Part of a small language model's weights.
Size: MLP 256 squared ReLU, vocabulary 1356.
Architecture: LayerNorm before each block, learned positions, biases, tied embeddings.
Each number is 500 + 40 x the weight over its row's rms, rounded and kept within 0 to 999. Layers, rows and columns count from 0. Numbers have three digits each. The size before them is the row's rms in percent of the matrix's.

# down: layer 6 MLP down (transposed), 256x64, rms 0.184, rows 244-255, columns 0-63
# up: layer 6 MLP up, 256x64, rms 0.199, rows 245-255, columns 0-63
down244 100:417527521489542529509567472553546523549496469476484551494506480540486530446535466431521406502522482504497465464514491570485425500486464475446499488449467559405570498520470510533480539489548564
up245 099:514490477552476551499526500550505466463423466467498472466490494529500500424510517521515476567507506467553466527498531527512448557540523551469499580544501597519484596571547500594543504461485480
down245 101:538539521554521451475518461531497516440495516472569528457468508526487531416495510448531506513567563459520574497439481497506484510559487551500587430588491499505575482581455513500497531509514484
up246 105:514481486496417496552591467502437496482484479508562494431494513576466517518489557514480540571471455491443464493499498530484513609469505507506484540537497594504512489561488477484500398515464502
down246 114:443489449475476562483514511432458407471517461523531503471447419486500521509566557435444498506515495511430482496484481537520547542613522480497527519498425458456530455481500471548489501466541502
up247 104:554572489522465458477446439483557475449515495503536552480574464486500507551557520500506489474464530405517520497495456472537515540493489488616520550506489490479404505572531534466464547483535503
down247 098:462530508448510505498477492585526482552505526482553501521570437451552551470551495507542453496559541510544545480451523497455549519527484511519487558489526531423518481480484530523431503415545602
up248 097:584439538508571534501567503494442482459496447537508479538467538496492519513492434501539531520517509527526473490458428472515512453504419481525518533445473595518470577557489537508446565529501448
down248 100:504531538426562483493536556557511436464492547485476428572458485463519511510474457565542546545462518471569568532517555484475458492558457487512553522502460522492537547519505505498469443514561429
up249 095:561542514490492465550448518476472535463444486495504512542552578510467452504478474521425515499498529575539470493496497463455471450517546535466519547439569532494434547403484483502415462457502531
down249 109:548535454556484460530514483462455527453426481438429530419466522477417491506499516490534508477504473530460491553492437486472475466455609519479449536465510502430464562507526474454495499549541512
up250 106:549500611455551568542507552475453532492487514524527448540499569534531428491489478496505565469501474464455507431437484525538501497472464567520530543490585557477489477445486492456485475464475460
down250 105:524490546412523575459484549521478462527504515484461451517502547538543582568542443522472487431489513471533454502436521502483416504537511507480504544540460449554497525454475502605515528511517472
up251 091:540548503507504586552481441527560404509445538470515541534573537490432506508505477520502515545498533549495501487454473606543440544570504519526499507549520475462503485570485458453522486459511489
down251 092:515503570441455558440520510463446505500436494563505419524452427405478523555524531514489535464525484518521490516504496512475478506503546535414544504490514418572435457530483485479492491450506532
up252 108:555461548501528552514492516522437461542470486463375533503544503549393542530493490537478488511510449525458609512492512497441509496546474498512489526542537503586473502508500485473486450448495539
down252 104:533475524549420486512495425526575498521541474515589618510559509479473500484487512460459492481512501523501477478458572491471465429516494465471564525538498491551441569459510568541502513490491464
up253 108:518454536535501587543455498532528471525526444520507478416540496509521516466573531505453538471546497514544597543459434494531433516426463531528453482514520525501447501582511561522532535485480511
down253 109:522535520401496513530493522501500556508529552464446513497493475536502515575523530478491506462447529468498416510518466489458487499558568535531543580488534437483530508488483548521555552457380532
up254 104:549486522487509491530507466517507510409516548599483525500518526550517539427480599457536573501493476524486487539561521513516490525532457452467513442443533456545504533508477423516490423474481566
down254 108:497490461490450574499421398537488535540472516485533498562501484554525454503502473481511479507548479496540434479601551557550476565460492491522476511463429407470463493502495461501476486521459525
up255 114:548544450505480500595517504561455500503538488523564482562539523506510517490524432441507588464462525490476454584510507445497531546529484570593510533530528471451476527507518522469459539526501557
down255 109:573541453499493582531429495593483395478502483457454493483507432469452502460466472513501531486552484504499479513555467446460515475484506564519444473567475512545480492457529505578477515553489531